python train.py --n_layer=14 --d_model=256 --n_head=8 --n_kv_head=8 --head_dim=32 --d_mlp=704 --vocab_size=2048 --activation="geglu" --norm="rmsnorm" --norm_place="pre" --norm_eps=1e-06 --positions="rope" --rope_base=189000.0 --rope_fraction=1.0 --qk_norm=true --attn_scale=0.177 --bias="none" --tie_embeddings=false --parallel_block=true --extras=["local attention windows", "shifted keys", "gated attention", "value embeddings", "hashed n-gram embeddings", "a smear gate", "an embedding shortcut", "learned residual scales", "capped logits"] --init="normal" --init_std_qkv=0.0344 --init_std_o=0.0 --init_std_up=0.0344 --init_std_down=0.0 --optimizer="muon_variant" --lr=0.00734 --lr_mult_up=0.622 --beta1=0.95 --lr_head=0.00321 --warmup_steps=0 --schedule="wsd" --decay_fraction=1.0 --decay_shape="linear" --final_lr_fraction=0.0 --batch_tokens=16384 --seq_len=2048 --doc_mask=true --train_tokens=263100000 --steps=16059 --dataset="wikipedia_en"
Each number is 128 + 24 x the weight over its row's rms, rounded and kept within 0 to 255. Layers, rows and columns count from 0. The size above them is the row's rms in percent of the matrix's.

# layer 10 attention query, 256x256, rms 0.11, rows 148-153, columns 0-255
size [108 110 107 123 109  95]
[[201 137 126 139 114 148  84 133 106 129 157 123  86 161 114 170 114 175 118 109 112 120 126  87 128 147 136  93 129 102 134 165 127 108  97 136 134 154 117 120 100 136 126 130 166 150 150 143 125 127 108 145 126 130  97 101 139 134 135 134 134 136 128 133  73 138 124 132 158 118 143 175 163 153  76 115 109 123 163 131  96  71 131 123 125 136 140  89 123 107 135 170 123 178 124 142  85 123 115 144  86  96 109 137 154  82 123 136 118 115 142 112 121 183 128 118 174 150 122 145 124 140 123 124  89 137 109 137 177 127 157 160  96 138 140 125  53 122 113 143 109 140 179 144 101 134 126 143 118 125 163 157 141 158 133 142  97 156 116 124 131 129 132 120 127 144  83 170 119 139 115 148 101 114 127 137 106  98 115 119 121 169 148 147 134 114 110  92 134 153 134  96 120 108  99 179 126 106 136 102 123 100 174 125 119 106 172 124 135 187 132 125 113 121 105 107  92  87 125 128 168 131 163  90 133  99 115 136 141  92 125 130 141 111 116 129  93 155  74 137 105 116 141 144 123  99  81  85 127 117  97 114 125 133 108 101]
 [115 106 120 179 157 146 112 125 119 136 182 149 102 112  92 121 112 131 132 139 180 154  99 136  91 179 138 156 154 171 158 153  93 133 110 170 156 146 153 134 115 140 123 116  98 110 182  86 109 115 142 166 144 122 126 135 144 133  86 151  66 143 114 142 132 146 141 144 115 140 144 135 155 116 128 142 109  70 109  85 100 113 148 136 161 126 120 137 143 163  98 135 140 158 142 130 114 178 116 143 111 166 113 112 149 153 156  96 129 138 119  71 160 128 156  77 145 113 138 143 154 161 139 106 122 137  95 134 144 168 103 135 110 147 116 136 104 121  86 112 122 173  91 111 176  98 153 123 144 105  93 114 105 159 179  86 104 130 100 128 128  93 149 123 126 130 135 113 130 128 148 100 152 114 121 119 126  62  90 105 152 136 113 135 117 122 135 122 141 127 113 123 130 136 111 120 127 164 118 161 141 129 137  95 136 160 101 115  90 133 120  92 100 125  92 129 141 123  93 172 154 158 112 125 137 174 122 145 163  97 138 112 168 151 160 130 143 129 115 117 100 132 126 163 112 143 133 126 103 155 109 162 154 143 136 108]
 [159 110  92 101 110 137 137 138 116 184  87 112 135 114  96  77 132 108 154 124 135 101 114 127 155 180 153 178 135 119 126 109  94  96 112 165 176 155 167 133  92 140 129 110 118 153 137 153 150 128 159 147 157 152  83 172 126 138  98 160 143 130 103 118 134 132  95 134 105 150 106 140 123 131 169 155 125 129 180 141 114 140 132 153 121 142 117 147 117 113  97 107 118 120 117 137 133 151 141  97  99 101 152  77 113 143  96  92 152 140 120 132 114 125 105 168 162  92 153 115 140 160 100 166  97 119 135 142 134  90 166 153 157 119 146 117 108 151 119 165 106 123 157 129 167 133 126 111 131  84 168 116 168 138 165 100 114 117 158 129 126 151 157 113 122 133 150 183 178 121 148 116 138 143 127 125 134 155 119 119 138 115  87 147  93 105 132 152 144  96 152 176 106  84 155 119 152 107 120 156 109 155 121 133 153 124 131  96 160 121 109 125 116 125 119 102 119 146 136 122 161 137 124 172 111 127 162 130 121 138 165 125 163 176  91  99 103 141 130 111  70 145 134  92 146 108 121 118 149 142 120 165 165 135 105 135]
 [122 129 170 163 157 123 147  98 101 104 149 130 119 151  96 136 171 125 111 112 172 140 113 148  93 109 147 114 116 144 113 112 114 125 109 176 156 122 114  95 103 137 101 133 124 147 156 129 143 132 125  98  94 134 126 161 131 124  80 141 156 106 136 120 113 153 145  99 137  71 128 125 174 129 117 143 134 108 127 132 130 117 112 103 127 177 113  94 172  92 131 139  99 105 114 133 158 143 131 123 166 142  92 118 116 141  93 141 105 108 115 135 125 152 131 120 128 130  98 151 135 141 123 133  96 129  92 150  99 151 142 111  99 143 148 158  69  97 139 182 126 142 128 115 115 149 115 120 116 107 134 170 126 155 123 125  98 104 101 150 189 142  67 127 125 112  91 158  70 140 129 140 172 162 158 127 120 103 132 160 100 162 135 152  97 143 148 123 158 149 112 120 110 125 135 148 158 104 129 177 102 124 101 144  91 125 100 101 126 110 111  90 160 100 162 154 116 133  95 162 172 142 135 134 124  88 137 153 162 122 120 116  84  98 126  91 173 117 100 119 102 123 108  72 109 129 153  88 156 126 114 113 162 160 105 136]
 [115 123  80 106 115 146 115 114 132 128 161 124 184 146 110 167 174 109 156 119  97  92 166 113 136 142  99 172 139 112 124 156 132  78  85 168 123 124 141  94 152 153 164 115 149 136 153 100 157 157 126 159 128 158 102 134 160 160 146 148 133 100  97 131  94 119 116 139 160 107 126 119 142 149 133 173 120 143 114  99 129 130  66 120 118 118  95 153 155 127 119 133  96 133 126 160 117 144 109 142 115 106 147 155 141 148 142 192 123 161 148 124 116 134 198 120 203 148 155 157 151 160 147 117 150 144 166 142 149 143 134 125 138  59 108 144 125  91  84 133 135 142 128 111 145 137 119 110 135 108  88 144 139 131 137  88 100 144 149 126 129 148  91 122 106 114 156 128 123 101 142 104  97 124 151 147 147 130 175 160  87 127 150 126 112  75  99 147 114 125 120 126  95 169 124 103 138 153 121 134 173 155 140 114 144  92 117 114 127 117 106 165 104 126 130 121 163 128 160 144 108 114 150 128 177 157 140 157 157 127 136 142 110 115 147 115 117 157 131 145 131 133 125 105 107 170  85 136 130 142 130 138 121 123  94 126]
 [157 126 130 137 134 159 171 131 106 117 122 142 127 115 131 184 122 141 130 136 120 136 137 103 139 152 127 145 122 138  97 139 138 139 125 129 159 142  89 132 121  91  82 119 138 103 149 168 127 105 165 138 142 112 157 136 103 124 101 147 118 143 103 112  79 183 181  68 135 116 139 106 125 141 151  79 168 126 104 122 114 140 120  91 137 116 122 140 146 139 123 167 104 112 168 108 116 156 134 174 126 109 141 127 123 132 123 126  84 114 139 138 121 123 104 109  81 101 162 108 160 125 137 153 166 177 142 153 160 181 111 136 155 156 114 114  94 112 132 153  82 120  93 119 115 127 101  76 105 157 162  92  71 150 118 112 116 112 118  87  75 139  98 110 121  97 160 154 133 115  93 189 126 120 124 155 135  77 144  91 114 128  77 124 127 145  93  86 122 128 125 148 124 148 119  82 118 127 118 134 112 126 102 174 114 127  97 120 110 128 142 136 112 151 104 139 120 117 135 108 149 170 132  80 142 130 132  96 141 156 106  80 131 165 163 136 103 134 127 141 115 119 109 149 151 136 175 118 127 115 103 117 116 145 108 126]]
# layer 10 attention key, 256x256, rms 0.11, rows 148-153, columns 0-255
size [106 100 103  93 105 100]
[[107 116 145 129 115 119 119 120  91 109  98 165 161 157 141 166 110  94 141 179 133 118 141  96  96  83 166 120 148 164 108 105 159 123 147 118  99 135 121  67 168 145 115 159  89 126 125 136 132 137 125  90  94 116 112 144 107 152 127 149 152  94 120 111 120 104 140  97 142 131 120  80 124 124 124 138 162 119 164 131 171  94 160 141  98 149 154  98 106 138 151 132 144 145 101  99 130  94 106 143 136 130 135 122  65 150 127 140 166 115 129 175 185 130 155 154  91 137 115 147 142 143 127 136 147 144  97 128 130 140 133 138 121  84 122 149 119  76 117 106 146 109 123 112 117  94 133 131 112 137 133 102  68 116 156 116 135 134 151 137 140 115 117 104 128 130 104 165 118 119 137 126 137 114 104 155  89 159 141 106 118 122  91  98 152  88 116 130  96 137 142 126 120 102 132 128  47 123 106 109  88 139 146 148 103 111 118 113 111 140 116 182 171 134 191 123 131 141 141 164 110 139  93  95 116  92 147  97 144 138 157  96 111  90 146 110  95  99 130 123 117 104 136 103 100 138 136 115 126 155 117 154 101  97 165 162]
 [147 114 146 107 157 137 163 119 110 131 106 188 137 124 128 101 145 163 114 131 116 110 120 127 121 103 120 150  90 139 149 119 112 104 142 121 110 144 165 154 121 141 134  93 142 140 110 117 121 126  99  90  89 110 136 119 183 110 150  96 152 160 114  95 124 135 118 124 158 148 111 123 166 151 103 137 121 116  71 115 144 133 138 103 128 150 129  89 129 118 132 146 121 115 145 154 138 135 116 152 111 125 113  98 111  74 105 133 119 149 173 143 151 135 116  62  95 108 147 129 137 125  89 174 146 113 171 172 107 109 108 108 156 150 150 119 127 110 114 172 124 100 128 158 119 111 115 169 159 134 144  86 152 136 133 155 127 120 135 160 159 110 115 149  95 137 137  94  91  96  80 167 120 154 123  89  98 152 127  96 122 134 136 133 103  96 112 129 126  89 111 135 138 102 136 133 145 178 134 101 120 103 101 109 153  98 103 126 111 143 129 178 103  99 104 125 123 128 120 143  20 192 147 132 105 139 136 159 145 129 109 140 113 164 119 118 107 131 137 181 159 128 127 119 161 148 126  89 140 129 125 101 110 134 159 135]
 [113  85 143 103  81 100  83  91 115 138 107 150 131 131 123 148 124 145 134  90 129 137 170 145 101  94 134 173 176 136 125  89 159 144 123  93 175 122 128  91 149 119 139 139 171 163 128 148 130 121 107 115 133  91 133 154 107 138 117 166 101 203 136 101 121 138 162  85 114 111 131 100 175 135 140 147 156 146 107 123  94 123 109 119 124 132 155 156 129 129 113 149 138 154 150 149 138 168 123 127 173 143  78 125 129 139 124 175 132 143 136 150 129 117 158 135 127 129 167 102 150 140 166 122 114 183 125 105 106 135 113 155 120 161 143 104 145 133 169 116 166 136 133 147 101 164 135 122  71 127  85 102  88 138 121 160 142 125 132  95 124 127  99 167 138 121 146 100 147 121  96 115 125 131 126 127 136 109 107  95 117 107 130 145 110 115 176 106 143 121 150 113 146 100 143  92  84 112  90 152 130  98 152 133 117 104 146 164 184 126 141 134 107 119 123  95 126 137 100 161 130  89 137 107 113 115 135 115 141 141 153 152 133 139 109 152 131  67 165 141 104 123 165 102 156 137 105 149 138 110 119  95  95 147 165 109]
 [124 120 133  97 140 101 132 101 145 145 111 112 120 157 156 131 119  95 104 201 123 164 123 152 103 187 115 160 132 133 150 145  98 127  83 160 137 105 114 120 120 133 146 136  68 158 114 129 111 132 118 118 151 145 115 158 117 147 133 128 127 170 141 142 109 112 151 100 124 187 126 114 110 101 138 134 144 148 156 105 145 114 130 162 125 165 115 115 144 130 163 131 174 109 155 104 145 117 111 131 126 154 100 144 157 121 148 111 137 153 125  72 115 134 120 104 119 108  64 151 128 142 112 135 127 162 130 114 148 115 136 115 125 110 152 181 151 143 133 114 151  96 120 121 110  88 129 137 158 111  90 118 128  99 117 161  92 184 144 129 190 142 134 113 102 108 153 140 143 152 181 127 171 131 141 131 177 156 101 111 106 158 139 113 143 117 152 132 152 103 157  67 105 123 166 107  99 118 161 145 117 131 121 132 126 135 123 145 157  90 132 107 148 111 112 134 128 117 145 115 166 155 120 156 164 137  86 132  82 184 144  89 124 124 128 125 136 142 145 103 121 161 120 135 143 180 103 174 164 144 140 144 123 124 121  75]
 [137 168 112 103 109 121 133 103 150 131 104 120  98 118 144 140  82 142 108 113 127 139 150  91 121 150 133 118  99 152 131 185 116 140 129 120 145 115  99 128 148 153 103 179 106 172 148 122 113 144 125 134 179 142  89  90 129 141 102  93 115 144 132  85 111 110 126 151 178 141 140 183 113 142 108 107 115 121 164 105 127  70 133 102 162 165 145 140 117 113 143 173 101 118 134 144 102 100 122  97 111 145 130 101 123 126 110 128 166 120 147 128 136 113 126 133 108  83 123 147 159  81 112 160 105 134 157 125 123  99 156 118 114 139 106 112 144 167 114 105 106 144 145 132  93 161 138 112 127 163 180 111 119 171 131 171 120  97 160 103  90 123 137 139  98 110 158  58 115 154 105 103 122 133 123 118 119 196 125 132 114 148 150 132 131 124  89 124 158 190  97 135 118 118 143 148 138  92 124 161 137 120 117 110 131 135 149 163  91 139 119 143  92 113 140 137 142 122 113 141 108 151  88 113 149 125 103 141 130 122 115 166 151 127 148  96 124 111 130  89 156 130  83 146  87 121 162 165 121  83 160 144 111 101 157 141]
 [126 106 163  78 122 134 128 129  89 142 146 124 148 119 109 114 122 170 127 107 122 194 112 153 132 101  97 152 140 146 106 180  84 123 161 147 103 148 109 130  72 137 134 140 120 105 126 139 146 125 130 133 143  76 120  93 113 158 153  79 102 143 105 144 131 116  73 170 119 121 187  75 131 152 184 128 109 131 123  79 133 155 138  71 198 145 153 138 134 123 160 169 148 108 112 122 102 119 124 106 144 183 144 121 111 125 137  96 121 121 149 123 186 112 126 140 102 147  98 142 125 126 135 115 116  94 115 131 136  82 124 139 119  80 106 102 146  98 127 118 139 144 150 129 114 118 140 122 128 136 127 155 112 111 150 154 176  93 119 147 109 116 125 122 141 108 145 126 135 118 144 129 121 145  92 111  98 146 127 142 112 110  98 124 148 130 121 142 147 172 139 135 133 128 147 138 107  98 155 103 119 127 111 103 123  85 145 142 117 162 106 152 136 161  82 112 137 120 101 108 112 110 114 148 114 171 117 140 130 132  97 111 157  98 113 159 125  96 124 108  93 144  85 160  94 123 123 133 118 177 186  92 119 141 149 137]]